Each number is 500 + 50 x the weight over its row's rms, rounded and kept within 0 to 999. Layers, rows and columns count from 0. Numbers have three digits each. The size before them is the row's rms in percent of the matrix's.

# layer 10 attention query, 256x256, rms 0.103, rows 152-194, columns 192-255
113:558439493516458572539510467488561435472493506477474512508528379573519404495548444493434436571518378517510429513459490444474500449476604465582489477509478436439432476564503578534511539498431432
108:563453543474420574394611478490539482492533480457492452468458442402550568437523556484462535467479547492555600525539537423549475527433520505387453482529511492493495487494515393539502433404506490
107:520549468424537497524568538486526379527564439392456502465527485555532534516511426419463598460499585433471454555517501486460509480530519501486455537554546500450593456531544467441454510466589418
104:461405484489491488538516502444491402483484421537478581506477569532503419466476469506408502476510474438484510526549479517514453474542501431459591528423592519473452539478587487433406569545572575
104:458512464530534494514487362441544501439528568542390508565461566461481600457497415425492476468515418539532390598512460493424532573515528569414587496517517593503504510480545524437580493456582501
109:576446505501459432473402495565547435506525508588351595474565446491467575499444502452552417522477493528476481509501502550655529456514498414451554488543503535510457473520485564474523425511498469
114:490509644507504447533521519533541451482496530578493589421424602548500500463553474505500476405487439497360520499506508512436514614479533440555515457483472531442426505459530441546523559449431473
111:470490452523495519484543473563481549516535528524523486566605446471442517554477444365524535447438604492505569471435486477539528471552455404488479551515499506493571524480566486509523452517618503
110:439564402497574491467513442465465565499562514532484475442516495619563453547403573513493520569468483508445433415440527452538504555489521529518477519507437510521549528456560548547455471406425562
107:596487445560554502483447535518484434566435471514455496584430420506527469560466461526407452520651511424409477520574405476573520579419555613481595504449390540509612547539503501501517465524434499
109:451371595470471581497569557613510504478528496622545479452462580556500400415639478524491531502486462524406537588476505467630477509549567497477558567533489499508509535536405588481475562460500497
118:550507508410492526614498530445513575526444455437476501520543513460518484558571487580586557505419610471475552518555445486483521447416514458430542545535571441529463459472452525510609433560500492
104:497438508462465477651451468513507533524509559493480460486456556529505566553408472491470517596546474551537442473572471489581474543529526604506514508522485482479548490506546387561504596427567605
109:544538368521465541485505568494462420468518575467447435498503540468552586565464423567580540412511627592583494422560550485622485503455388447442542538576508475480456492515449503535511530471561528
107:544533476423443541493565486452524490491520523489521377519490445470432511467543523592543525457471563545549556534509561429486438473460547489463455447445444378513488535497482478485457540552525551
108:514564502514492510444507475503461509527562474489590533528489461579526493480443494441555495468522512510483439525522493578574447521483498518432417586453488466458536427440518559447551611495442446
105:495458369556524493537476495518370512471506454491532545537479522551444588576484525518568543592523492461548432424546524541481436381539511466507533484457404484561533437521520469575548483441551503
108:501562455502502482521524580564491497509415489430502523438520508413478406549453378539509511550489492453496474535510537519540525521491530536497491510411471536511491421456517472476506520449597440
104:523544560613500506394502398498466534506499560575452504455421525540498475435496522463544436510489622445680531533470603525550526459402515432572444483493459476420570499473468422547507541531432431
112:518469565493420511554460458435344451514553487536577452499474554434428479516551511471505360553447438523438460523532518527549538540531529442515585465449504507485458578422588527467485574497536554
111:439532503468515461548517524545522509530571515594451494613553560505584472485481476569507416488506603548535482630574383525489586469424527495452464495538412460407501489563518480434514530520568553
112:491375575463458454572481418454531526506449470455534527499580576542461546584516406511527537422514458454508612561483571512527507497461505528419551437546462501403479577523527428563466486468479517
111:591350481546611524536490602456504499512514491510500524556438486501499573538453583509476462459464563484514440533473422538513473506449517469507400532549493422427536521569524467476454540471507558
109:476481485443445439522437545526582517466460595528531506532445483506433473458519494678552549548418552480425478487379523528478513459512420504462538557576525527554545516484598450451452499467584549
110:447494489471444481487484503556421459486514515455513587620602472480552503537449499611568516365455439498447515565584467424420495533556453510516491498425520500485507448450463422559475531542425522
113:512455486467604425596452413476549594492528498408545492406522564535495485511553465458544427580504485534550403556475513518573506458565502475500458443468487548532490479384590549498459470506461540
112:413433520561478502422537546543490545505582549460494444469535440585480430559538422473558513589456463536388533545547531488514463504541491538479354531528426511380455432498361602461555512536571467
108:521551484578494526524479532449532574541546490611564532419552501508446475520530397531482502552431482467427500480501519539542520513548529553533565536529548540459466528469419484502491549550452560
105:510538564472464572413606552458588497512539461504517561516517560452550440471498488596518519478504492480483501508504499401504496533561506450516494396598444450489489448500485511512532438495486526
103:505425481454562486581452546465487585488414590486456461513479492520492473522471451511501589482438468474518401457483517575525498452560464455575587459501452408493492370494525514433501490456384547
105:521527470489529577492572590515488475450522526451493543524526488460636490446499421520626506587488456464526651497562461491514512520513455422524527501503448484561576551431443459536529380502523554
113:454485467461472479558439563517490496534461514427431384506470472473474611511456522509503395473598532475468509571579494550453410427404530506593559486454470392550459542523524457628464581428540476
110:469482543433522536409516443532550371474531480524491474471507527547432533447502473575508564435553607555495470481632540488466515445469550547383480518491542514448482539440486629554579469482452410
108:476471524484395389523557440537443491558458491575523414483494438522460415521445468570448410503571424546502503476514538547504456543504506400448476541486424472530415493473592490618534469568517459
104:443422492484560519487398568512508557470550474494532566482418591504483418511464544438599546477490480495485516526473491470488455526485456566513440545507517582535461551486577557469471514585486471
102:474552549521483508390465560449580445600494432543441436424512506526568539556497523516648495499525509507516512558444486536496596531449541508538482495557501467418483572490530608462494505507568477
107:522569499454517538523414560486602606433551417583557457449445590498554521510523501530559604555554421546509461440489458486458440429519450515519525533464460514402528495558494494480516478481589564
114:448478535484436569544561496505488609534472452442549507447548563501465576524410556540477460505508518594437508500484471436488496504431519575478524536455522398529491556507558647527413449446536527
101:526522457529512490516486452513496427501461482486492531495517610365530385393491434510468513482588462439551511449465446442455585431535493474552502494424442465423368528512450527518526521519443447
101:488466480503416438548492475445543389413536546572524482470479508487478501421476503481523461475535562553448618514515522478439592568537518524526503440578452531554427562501460483436434392376488477
092:494362516456461500542507517477474487513470622442472478547527494574463514517499518589546520445438430544479492492545541423547443524442449510487506516607522541544538558419473452550483485473490485
094:492502501482402483543526484511555562571559533356558548580546436504371497547604543512430527563485415393500502507487534524501617555378455512431485455518524486512546519533468529501530560537414578
092:490532545411467606521475433462463506531420544504519451474496422558601494528439536462467482457383516532546443504481486482513521481501512500382491470489585436575521580571474482525434561478599460
# layer 10 attention key, 256x256, rms 0.105, rows 152-194, columns 192-255
119:518462506514452529557610461472497403512529493459406508474453430468503403509481456495427519482524457540464467491487448504493496483555511506483576430479475512526481425482609506536516536525355486
110:501520473506439459353528464558515501407445609441435495433480478473507506446553513482552532498436493491484497580585465575549465498407511453390456426510569497546520441462454431473537466425595462
113:570577547395569520470550468497531527565581478442490553514547540436551512499529384514460460497533542477416483499487405552460530541521523503438529573576580445453511507459510495593527486458493455
103:491481428399488601560414463516495412575512463583552426416430527471516461514424621551458501503409498497529541456489472508458520519536480505527529499412627481532499468537450459413502494510506519
108:452563502535537445506437488417507464596583568518534449488499501429473456516475602425497498516475551531500440535506568482464552559437594576512527456488468457456536615542447500469527558407587482
113:534503550520477571531492514538512478520487523510471482467450375442466387550483455515550425570572480560516517465471469545563560440447520427510470491525480482565509514433456501459505508546482428
118:484618557556591597500464465540440407436469538531470496467518591503469509539520484457473538426549473543449522416443511479482502586524478420479416475524443618513492480512474452549506595523507481
118:401404402501572614502539445502497582460546482506457586518573554485466511546461443496575526571458480507527507430460491499549503461513419484439523571522475470466518505477498476524509408463519553
110:481496477530514548474423428476582514456451510521416486510524502423590502513439544515483488577530438465436403526333397538475562486464508474451552424429461496448484562445520512499485535457613599
110:494492449401516479519542485368517482541469483482461523528479540496587546577478499566497488532581327535436504544563490442474542511497542575405464519468586462491523546527551331547442463469440537
117:518492450559487466449568493537507566551459485578466459495493490508505334509684455517523500474457562493417537561385522420618467488518570452587520607564444406610569507454404474449496433466601580
115:408481515357495482538562531471486515541530501475530482481459467492573527500590491444437500455449479548479451529550512459533498444465467459447414537582552471483469552478464442499497505491457503
109:569478496378402422552450510539507492608448510432468465443497511485559452542418496455350491547569476514497486512491448517602414516501572504517490546426447537424484613430473472540580524503430536
110:613583399500473512481487605500495490558442456524434508406494508437417600560476505528477492448511542546670505538574526518582493486500421479471478498494494468456544475463406472529498566418600562
106:521453593449378380476413539567481452515457557582431500435501454430419545470487524563507566467428531518640464461422477465523499560390489562459554432551411492454491509509529567512501562421460507
109:526474525602475535551475471463547479489418450444491510492551567510534410420515510482518472589559416556562524510534534619527469432458426436425498467536540514503506540500562462423487500475414544
108:597431470559514583504486488523473513480419523460494466502526576508458556538496454435429586471526468486480465495411469543508454394491526552491579445547430541552468363502514404553558439439564520
116:537500481533487482586554455474472492468464431601553517515497496434456485501521398559451561554536563515520495536515494543523463492575478570468483487490438625522471510466552395459499471413466502
102:535504531553549524520484442478503453442451448518436509522504555518486517527543519459528490564485510522491509494554532360634514482459504520504597485561573478436572540488397508549450584467405423
113:500510515516441489472421419451478514454463483537591422483547569504463514565526541519486450478460466505482568478506388528502583518696504513461528524490491563457468578407484462429447552533492559
110:443513549406561401492390525447528581476539454538438529510564507435488373498440549627575485540507476523447459589515532497555494501422485446576484565548512490452373543489461460533521508535515497
115:469527545458419477522523502530486513465422560474565615535495536537517491494507491503543518440486460505445533496552462453517550438466604460501501413481485550461487499493507476442542451488519550
118:501383578560530539464453551484490473407597501555560517500456569452457522578517580474519497568500478470450382525480453613516465488449533412550539528464585478453508517498522585511457511473456588
112:487520463544517542473453570610513512421392466570498521481463502535498507463473476527512544426499531545518487491380475486537495527449548543509474482441612465562410499466480493439525515536485531
109:494592567450446410433521562540405453519509572453453455511467459583478455527505510502542543453461456463423507452527468509476410477474510528416541468472513397464556462522526472531482431439532559
112:526488566574524483485493381420491490526513479486490530450477517441579519473532503466376532509505507594612453513453582535524471477530454418507441480462557550501430523473509508471525505539465546
108:524493557522448597415451475538502493533493432472562550490490551504484508525482451502533526459529391488429496572498558497516520607511497534508467576472447435515544534566403522477716428503489538
111:546507547659421441509564466509516521513521618553455569500489515504503483458460478452535479471488482544510494466450480606491516517524566596526465554491458552390543500490555491550528666456465525
104:520437410505502445408549518482486530431502457506564497447601532453470486349471514496439549489526454512475416525410604487463518468432484530546661473456527375509530466546469515463489437486494521
109:581438515460496609526553447401456575448509556509509503528510390505562494506460521532542546355507513494411415475536607453610468562649482524465580573533505534562418480502490470464512476523432504
111:551475431457388392530421484507489422480463541502475550536462539563559491469451397492559500589521455427484555434493468518548471472551466542588447598499504381512521493477442463474442417532556537
107:478499536415508540569491534484453636564429472543495507455418426543535490496442449516531450521547484445536368504535477503457415363409540517528481525512464455458337386452564500557497537546516521
111:513483505580584466518522473514486516409489479559511563529458524473521482519538496525547551482467548518481497462534552529473476426422551541454513536489568447525388559493525447584529446463445423
111:398529528462519397442449473466527521571462449568489464493550480454406391564552519556373488544574534531480648454497473579511510443511473518390517444526470510482442507583579614534555418427456473
111:565534469484504509483501545525503499411545418513440577556441485486521584525528470471507508519568639466440519440526474407508531505586471508475486456562506543466524549568555539564504511516527502
113:480495505542468521495460502474539442447548516580503394516478477523471523521537552551438494546498506492523571493518498599495527521518483477542567473433603495484535508476559548471525403560477498
116:463474513571502598517468586473530546423581528525424381403555554505561500474543439418437534524533512467473502439471492372540417534444470500543494485477456479553474533500594418526567456431474605
108:489444587543533523501578523492523487630508520532538529344524495459454515469481598443485422462482456545470522610478497498481577499490590436504439503508529389429490534537483592523466444454582527
108:530526481470474476480520533491521515511465577548491420602531517432510475386497539510488505504516585576547504410488428522518524503577522565541530515445451477458428414485397440547532509597516531
107:473466464549435519508537502481513348518483464454527465511547500539422531526587487435641563476550508591512544582476515511388433491556489578562477519483503461469420514607458347429528445472526422
098:469483456534513488451471586510483512436448475434563557453486443511490500490516517599430617484512425492499572491574506418543534472561595509479511561510497459579460443487510604518584491507487487
097:451462506533464561560501462467505448442541506507538591517539448507523505553480425562472535450521534430462510598399463464490540573478514493479475543479429511567568507411516487460473589555451518
094:489486440504538492469512445505549476569479506506497410592476422473440568389481432492546469441487438546444470465518523505514477527465489645421450541502470485480565432486478537530481511500481638
# layer 10 attention value, 256x256, rms 0.108, rows 128-191, columns 192-255
107:462423501517467542517555534616488469545490540550474500532509547460537487439525377446469511441515522551423533477453609483503542459475497544537516466465536512447461478661495496450597548478556524
111:478508512555555521460544498543416441500457412523465475529474464438567528542482556511465515567482581550488530518588537601433503534504517584500459484506471558507516527520463429462497575547491455
117:476472403580497453515455468481564444535527460518476513511435485599586503563492529433441504522437560509452475482457487488457460563511434548446383544459462600509459452467535538416559538588561403
106:532509410507480585474534506477485541459422474527485517447523541384525516551523502546520439527447432538464546509586604533486603507486476497565459433490399538402503461432545512604553500573586460
108:417514562491439451583538439582536562534535637466449505511491459504538410437462481535490494552504550464478518499447511529507454538565544487471500485542533499424575482564490385535436445507553510
103:560463515501480463544477538505487401535480512526486504515463499561462510408566490466484580510588509528511501593547562520456395516540484547546487536527468482498559491469530514502412570528531446
106:586414509563470485523426522567523475505451478505478468453525525578516534468474471473517430583489515532457516485501447445505526447448510435534480553564584533519484478536467504482409469553488425
111:527487555586548514446544562416551470542587465482480434497510512504578493451555504471463537428522511506561438617539497618548565534454500460423519465446449488486488471544518509565414503534561438
111:429469444450418489546440553450523479462544630541488508439535529578426493573472500461531481453519466450449488526597485481535472538522421452496540536531464487477447392407526498464408466514542519
116:448485554485447545447572503515488557506560406501586503502437613520511518454491448529486545429467459441455533497434449498545517450555455506461445472426536542428500512600517485484517514450482586
103:458468493501529515535550508431470522471570608495502500512522485518511598436555536519533483538601518510451515424449356467487495460485545461548545561422510490474463528517421424465588460394517546
113:385433509434547517448527424495573435396471594490460501459478566481485409519525450578478532528575522478528505493567484489464478483514543504480475452417497587520585528525499449411470613573550494
105:429529497503520480491478428539557451534483439482389619519408515508483396510421498497530538428492455468500453470585491613557516487559481494527564570559513540440540477527463511539484543426415650
121:473545483415533479532495531549534475528521385463465496535479502447565520452512502470601466496564520476550524502509582510510591455513424550536589454538403507565562507399541455452487533445555483
110:437602603560569519500437528459499487553523563436522543454550521529536542509495457598493401539451506471514538431516524482423480540513433488529572636482559475517455437460369504543544457448567544
109:533449440431496487426570525516471453541447651486481584498525455430514588471488490510544408478554465559488406453435416502454521540484414552493511458454575571538469580629595497578477424664540510
106:585519570479535433568563526548501424423486534569537508427481508479528594603541537520564428581519559402481477537426405495446511513476539542531466416542550498420455517495467444480472535458527569
112:467530412484446534514452488451536449415586515462439487448470544486547536405501471566464410498659486480459454517594577440505416544508574443592545464510424532510542445515479519538442410469482494
114:522481550464499550521444427541484605452490518574570451569499501471469527477409390458464474575440504508519515533445426418572562502462470474428496484498518450516458508500553463423461470463430462
105:488517488521423556472599514466519422436573503458507503516500440502559488578580539605442459461544569531609504493498370536394396477458491491519582493381435571510522524514523464539533549512497564
108:498556458493499436473505441550523470458557413495490515516445459442546391493456454575496497543466437508521494533509559543530501393570483544513460501540465608480528484490568546527508479439395573
116:506539511458446501425581488610397532431536454553506443449474555520487684486481474479541455496512610427497480518564548356472567533495540474574472453464526473461433488565534514506493558485467529
106:443529578487441499586560562478442454477587479499499497493537518551502507525445468510451516487534483478531507577497553455503490461532438507344532503599467413554512518550464555527475556540452503
105:487522435475557490505477561460501446539558503512452502489500533505523602489444519426465577482498608547411544563443406554479439467441536409485605523431468528511470469541559492413468454416521448
114:526492484481490457492578512457470484559467547480509520580614616474494484439497513579493448491499471411510546486487429537596391543532476538509419441485488531483397465509520547568493484573494560
107:487468527493457508531513417471436491533488523449522435456450497511479565491496471544470620602522463580471571452509503485458473528528412544467576498499540526521468580473466485489519538435559457
110:508453502545437554506541538517532454429548515512547553431469568501412574498548480447554521480605491541431521468550568516468464534464488453541530550465566450484413487454589447567467538459362613
108:567448548564572587495430526539431569511448576501485510477524523412513478497568540479394557484371535520546447506584506456487470564495496460482463504406534505422536613438467426539558466478485436
114:457416493487546465481482583599379546534487565497530485492554572450551499538440418450507490492548507491514536554440516540470486569490482444445484491558456511440548486427517453466501569513476537
110:537443522490586623432513505499611410504504465461568410446370534460477543504478554572523470435481557566507536502530494481535462436426497533570541571472523557514518491522521522526550494565463559
106:451496521554486466439495589592483473536468422496400513513482517571452582507600478505519536431455512445496427519484441645427513520486459471442427482490505394506488485500473533510490569533418557
114:581513457460450509520505482561458472473550481554570399454465438526435521564528436556469522535482507542539502396487434486527536495576464481441458436476486431510533426455513546447462547596518517
120:471539563471550577447462458382442550453541602533409586469521445447471513572519510496509540528526540576501455454476484541398469508504483470473535501489504515606454443590474454447553510503548507
115:514617467515490457464483474475405553526461473503476522563421565599580503484494438485502488472517440437539563540488491538493498486443512502494477546517493508445312472482516503425500550522518498
110:400503483507497432392506578486436518588509540490512477507546567501483432395468526496578495435587506533437485501527359426520523500598435468490563453582426463441531501521517454515402518528515512
102:533524381440542389526523417490495388475440461526488618382556505538548459506511455508488585425526485667459441538462448520470468464499536505560508454574445561470524569481515581498494631469599547
098:498511487499562496404514444550526560482652489461457356525444445487484498632548383432520436520532498533498585415466509458538507506536598485572470509452493502507482459550475480481477575452406510
109:500479530469508380435602543405448457442550534543566498474515457579586497627487484469543474466473551578535449518583529552447534544487584485468525505460528531555516393450445565594477542365432561
107:507524492495500447555534445573432444456510519635576512511557557506558503486558561531423476532528499471507494495503593572547403442415495532527529505564443548550461434465521501490529468435488459
100:487587494483474507489410478456491660544504485574563521533467453535581542486514560493435504488505498471476526595578400575510613508478552521590470453509436509660538507523487533518495458512496473
104:494497502475524483453326570497467492510458484464467441499463456474495506502415530446521434520513595508489557493438671511425530524519546559533545556491567508533463537517447510425489429561482509
110:479525538498566418518508450531526538525557511580514479451476400505507505531557554503493491522490639379533573393496593422597562547485518425470548501496525488505609516542595430460514445422556511
110:505573413503460499497511608507474538482426556518597509483421406536542451446508481597476467495554495457499514472427614478476552574510573474442512467532481436525486528469439537547527489435538555
109:552497523500558495578579525546497462588508495495484490509437595512375525524519508499479478503606481629519482476483461533474366511529594451508499501566515431394468517473506498518488463440492423
107:489526493483570459455551500509440503506425423488537492481532407514512433424520439534482457503599495546423595433468479472470498550449551495558396477454510499503565487464502500586505526540469492
109:464464560479538486467505448413499544404473463455534476542557434477522488520484617497528505442540450473517442485500442443556456536483469481469503448433460478507535527512524532433519545538419533
113:504433446494526450511471533508531572497459534537587469510521525573521576439491532544472534442567399515499480567500444584497539450452462581500488512523510481522464572510471518499491522609537513
101:500507557483462486506503426473547497536429473515503463540530478461506437473523471449531612560555558412459457563484473638546561568471556370470496530456555455477456456433494516536593512565542410
106:454534433522417499502494486457530470528465385488560522519536480455515492566504505422523621516485536543499478466537497414442434490448480468492488421538540486440463467605402508395501576574479496
115:441541504523588539534527501483468563483488453430496513448448434544573363548515503576518524567444484612569521466475602486512536582549526532590468420443493447458601359477409473514446423525505490
112:475559490447429559510549474551554452397534501458430506516539457393395535493499545538444402462463435528574564555383400449499455542560570421444526452509612446523401464538500561464540574491467538
111:534520514472458488420461440526508548554516539548471489483588546447530477508519571580555503420489514529466504482395430456525482557451475506527535585584436462516454540559555465526490514509379391
104:478538493477535630481454488539478483480430428498445571514523492523476499382445533503566481520618411491471465487551475478578557409553578472509534463533483487509484500389473577430545545490450439
125:488554458485599530365536552534587582528460501521504462475429491531530513532434563500613452517477536449475495498516501544517504520573493641491473555485465435571481509512510554524541500595511469
110:532511458489538481445590475487445487545541409555454551480491499537491488523487497520556513516537543452432490529498528526576518504436543508443503462429511466496549493488529511520589493635501582
111:524562595500627513622481477532501559543504485548474454604478505534468515582536569472470575557519510530423504470399439455506465503454474585465463546506480423409481500474427467417530403527427641
113:492378501509539510425445483543379498505426654540559459486493540507477468458507563548504531535493567479467469474514539503477380463517475568487504609482527583496511492479539547449434472532467530
106:542508451558468464464516498525443540577509459508489506614531524520491489488567579457449510428628562520469459547488408552511397553570484443515548501530454502486490514464487562485514546477523504
117:503511467462484524509500495540416525494529491584512445465479515513449443513560524494491456418514519497414582549502601552490494462547495491480441505481542460571463434468509436384511489559439455
115:475460440449580418612520534415458452552488569621523483500553479542621467491512496565508523440561517526478509538552440489543504540458484482523455535495425546538542550497510496478499440480395496
105:566608491476491393529591531424581521521374571591470461514568408511498470462440449521481506473490554506342510604423502565540417558471591464438521515516472518554452485527470393608452565451491484
110:594488453468508485503510494548482432499513469543504596447490544439468487414450467527433513508483524560482583508536633451471514383525576529573408499448532581502528590453514464509500467473457555
106:547501504486520454562461495556535487506430531460539485497460556552478462603546550502528512460502471496508425487517427525572486556571484502525603595471455541555516410558486498571571480593509463
105:465514479461443476413407575611554514507552522487497440566570573488501451560500492486444457588478478429450548587467476536483426559557498411473592519489543548522489432506448603471445516579435520
# layer 10 attention output (transposed), 256x256, rms 0.095, rows 128-191, columns 192-255
101:470546563478555522462601502397443498480396487479416406541469437536520495454403524460490420495433558568469494499505581606396537471460596451448502473582523532424462465393572484529527468544418470
109:472469537573524471529508558505426514466526513416474494455438473569402521499501397458465552571492419534467493448567472511555536482595422614504499515483478515484457445568545548477447382442489448
110:536497603569560542411524575578468495454475571435531352512526524439469440514472474437471437475424483469520568470498508540467487467483592490543551495476522454546517492491457563536427529498498530
108:521523597515539590458474539426546496523450435500483538533497477521474448505447613575483526477512531546497546535569542475629490523455403513486524576454537439484612533549461523400448429509408488
108:508453563466581487476477478486428528461565493527551513407487566481468578489538359507508548415523527456493560485510439465447450444499474572429466560535470499566452449515480551532509450560426548
105:414560514491500479519468528512490453435499544511477444489386528530561475540555500554528518416462529483554526458511503468522559566485538503456547459466562497517436502480455484589567505474432524
106:443492497508412541474496479439413348485445532474465468535522530474496539443618601542561524534508550449483554417585542605482447540426455436460404548434468574531485529522463521431496525558537530
107:576551410450450448511480427501497509566422494556496527445471518548514487472524518497496453408527472459406535446552545365626467403486398545467453478498531559427510519547521575423494486446488495
107:430489482587517536497530378511590499508524480595510478499482471449539563477634529530510593475502480527424464598487517402490501539387524526462526498552494489536453549445447623475477501641411431
114:537504470502566485441513466443526470350569542404508507461584531470552542490453503485465545529478544518553519465540568561500487457462537520471490507527420541504525509539469537486351468553483511
105:489449468478484521537484436487525463491541518481568471553504440437555458522472472444489476520422644503455460514500485542488499405419542534483527489499568479478499503490521569543483534638486594
111:411499490505473561506483592546511408522573533456556485464439536541546598460436571389423516435441464509537518490489553540435582554495431517524465465551468476539358474513430506405481484537418565
105:555568544428526417499467554560534526436530498485467498485600502482492511520553505441531518446534552556499437567509583528532497545466539480391487440458400410484471539451550454556503512565470547
112:477457505579480471547527514472440619571519504498540528409405496515448459538560490597480546571500510469420512518451585519491556514502515556499452490462553622591512489530570538477438445492455473
107:429454541568582507528560474451593499412557501567566482494445536385494463509502545459519525464549568552528508604522483545439471521490466551553459496474548507519520461496571549491482480514457557
108:501468482451441541555546523421488467517439457493506466486499568543523319524471478572480470511542536536485563459589519564472513454586510566537443463424526487474485507477442460349545521508478476
104:498380461426562561481501480501555499604383474540583458425423488431429484460509476529374476536586642525572455540491501494439591497511529461472514536522455522503450432499480517514503436489528579
108:567515524531455458390549538459439464495476549450424578459561561464460477462480497480454630439541575563577512572426452485533478416505477549482459445444516429492525384440452520472507445496493510
107:420497535440487595411496574495507465574530593460501505497497531557456583526496459525556552422622442526536505537530525485500403532563558456461532536502557609519531524477458499537466522520462496
104:567467504459451467569505416597553467440493594523456464521519486502558494539434541420498562471459581600499560534511434478506506453475543487513466491429547469518380543599522528433521482450471564
107:551510592485537472516453419524430568592474391448454482562523432442458469470402562563483497466514547541490485441473477388561523469481459545534479495468533466410524506491504458498421491481425478
112:472510521413581503511455463417541484439484496415422480519500491505362491398456452514520565546456500549510475477512463553540470482551557574384509503423509546581567507445498503494493449526571593
104:528519461441468512528472474544518530459520509585560398516443456544472412470498473543498361558462566565467439419474503490505491557480509466589482520543508511462500505427550467543489376530551542
106:522603517536565567497467486498446445447504569510488473551414466441501518541590529480432447512454518446533516496343490487571593521523476605502513654543494472495529519558503555532575505482462465
112:507457603344483534538456527501495597557521501532480453421501484405465446518612441433527545480462505503536504574432499463471527467441495462504515498486504502514488519500482441520530618503415586
101:464465486549575453426547550452597526516555520592492502554482530427479419514416521498551471473490522450510517355454516453515482501564562448464503392434567431485511405536565539488481498445493523
106:497486483522415504461529491477511506443492469449531610543520536468527515465486564436508652469520494602521526477462564417520483516459511579458548493450458478479472532498519618469438489478454460
106:444460500495448546569508485550564497469562502490478516571506524547460477578490577571509450489599485532473512428443442483481617450491483612497475546523541491399508500470495518553556516524569461
111:503441536459537501518587490523594416449556460546411529547509416535419513513376541492475438546579572537496468470429548397535559585488517490476567498508508520596490522489524597390464500508500476
106:538507455523523457516548510433501554416482397497403549487634522392533504493519501444455495524503511550503509546526473541528525616502567534489559539479483539449464508519439430495395486442523547
106:485420469446487569511429505501543536429406517585478516510493581475487487482437463453471471499537568542464471566509556473622510488480477516554499436497474453504506491548498462622471469487441546
110:408474529610465491502435522512478590581499561512501526485518558363551518419478466584537476510523467469572477584519500510524457448490529498534408462496489498483507412468413442547477542426498450
116:486546515498594496489597428572581475534558509506488544432463526482475543501387480563539410551477415528473384412539491580504413478492491571536452480527508455531424439583547532492536465480411558
110:457485577539441501506475469436476506504524408538613571413498449451472516472471494526489462491530548497485448475440478508445550545506474491425536545428507552516546479515527528491502470533468471
108:565515627565450491517497518586408536467452502543493522444463529497524529485477440438518474576540483440520463577488570478501521544472401525594544482581521514543515550501517436532495491497415407
102:447493501478461550539516415507398474612529474470449436544533484444537584553477430424565532518548530413528498467558503474482483443451460420452529499461450437566460524507549480443461433540581515
101:464587420478468472475507545480487444538485548411544515538577526438463563460446566456506611546483576403498466426431530524496572416535441559508499453530489559564471435441508514493464446551493442
105:580515503585548468484450354406459537472468454496394536508423484427436450466593554522567543478521503504467469520508485476487439585561449484555474496601540489617534480487479470452487519535570552
105:541455554509478532518554478469487497538472457476358546472467537417502572509411535456529505403471550556495515553488498516609474497558521456500555556415529464516428554449475564548438453590483465
104:436521516526571538504566523511478456460419522561366560419477516575411471467465537486546452510471467571469504402387507461437451458525455551511493474524494587455559521522472536490590482461529434
102:496554480424448484507503478515458489465461446510443452555469482475443519454564447544487511560418520356533533480483428535536460615509485414459494447432472579435457457533573545476461421411563491
104:515414472449481522485486494574413392481494553404435476478522572560438535570463496517461607476509486475585527536497456504498529524490546523430600496535539452489452494491453418496497573448462498
108:541434408426528503498558496529576436506547414628395481528429556559511488439518415467535408422521505502393472508538493447490533386530428438540529586541628475465545414539565524514365521518458438
111:497505391471587485479606498457544440458560449568462475549511497429417526485537498535528506470479536594518550528497461471550534504529480510454476523482500445540568606456544503513573502479556473
104:515515556431549431474482501484503397481436530501526561572557431475482465537586502530498529444456486536577501537571454475490523424502517519476517546459489474504488481529479470490491426540525467
105:589643509531419505577429478458493579532470518597490449468570467524412551598596500490570484519512599500629506518480521503546554462543431565564608480527543514573478533481584449580491493522538486
110:462568554526493536492582477528464504434422516438524484413528536520498470579567412526549450484517516419436489521497575488541422501517544437470508423554452430526454474431547471532485531530468427
105:485380549531460512449534509506540460493464526610503516529470483505473463466402534540545420485431491487449471546500518503433512527513437433371574484422483552440601552555582463525515585613454525
107:590491470527667478453506413441436520427570508497614517533515500543524508561534479433466499580522480471573464640482571517516500500470464480549446596502541567440536486488536509641513468451535353
109:562599509487554469469456466461629461552550452511562525510454512475467476411589508434551450455533530488500485494519501552425504451517459497647495511516521564435501533461468452462565460407467526
108:507452529455618550466505541569541468473425539548537520544520507517492563503435445418609526504475554448573513626539518472481559523432528637594546526594454453525537539491424513439482389480487472
107:489486672518555458544537500654471572521542460531556485492422490450526463488402474372504554426559478530512461443540521514524425562439513497441483483399579505572549488478585442515560482580547549
101:420528507467356502488558471506507532528481615445532454526490523431549498512613430438449401542521560462540433469526484501463551545440521487479441483556556508525523451553466480482420444548577494
117:483455468510388525452412558574513537511593435561424561510489547582543380509615452468466552488495422576518501471427491488436547454489462589459419463448446447559476537469554557510500402482568470
102:446458506517528563456461457549401503515577438417468500485546543533514463515490541419452516539391469513478505465434447476422465510510464367557419448556520564551486499548555489413511436499561549
108:444369442491512425475412600552491515411501478503433490454455507514445508452504473572458469501468531430496491447553493481456523480499555441517541439484388524503495498521522458621432528502481394
109:486539539497579496529544447488505480462598530526468526445423434488585525472489487432519408523504484498547492553567460492554505433560515476410659428517477517555415498516454476454547477472542572
103:499409518543469500564460493528464536506513594497401490476476526497431496433517488467505459532457533385518477638534538451617520471464450526546457410576574432460484442494537495455496606609402630
110:464534507540416499540504585491523484425472464605441483516552643559446393446522534463437464499470421516452554429481488477426538518486485491441465605483510488520563482585536536472499501461650584
110:462529509623541565449417456537437500503476488475493516443527392536476519545553462455494552592502499488448534582453493465495553445583484422588497462467471482501480469501444502419507545472512507
108:516518544450440618522579580559462411495478462524520509528496469536485533477574473447565503506584404462515480404463487457465502458496420438452527629486534409442486490576506499476483496456539465
105:552545534532558511529519544359392475469560516517363447440536467432485523534547486411508564576543434489564566430507468564555474495487579632508506572503542561431563433535473564521501541497488456
106:477546471555456535447482507402446516512508438556555496488482508406418500573474473528515542530521525445452552508474564440506409512407501459518425520478516406518544505510585429368393531528552534
108:484469537566517462446519420447492429475513525532453538502538445510529475461532525450456492548557581497533492461469485433514544581544540560529415514467439524455517438502472524473548556580471517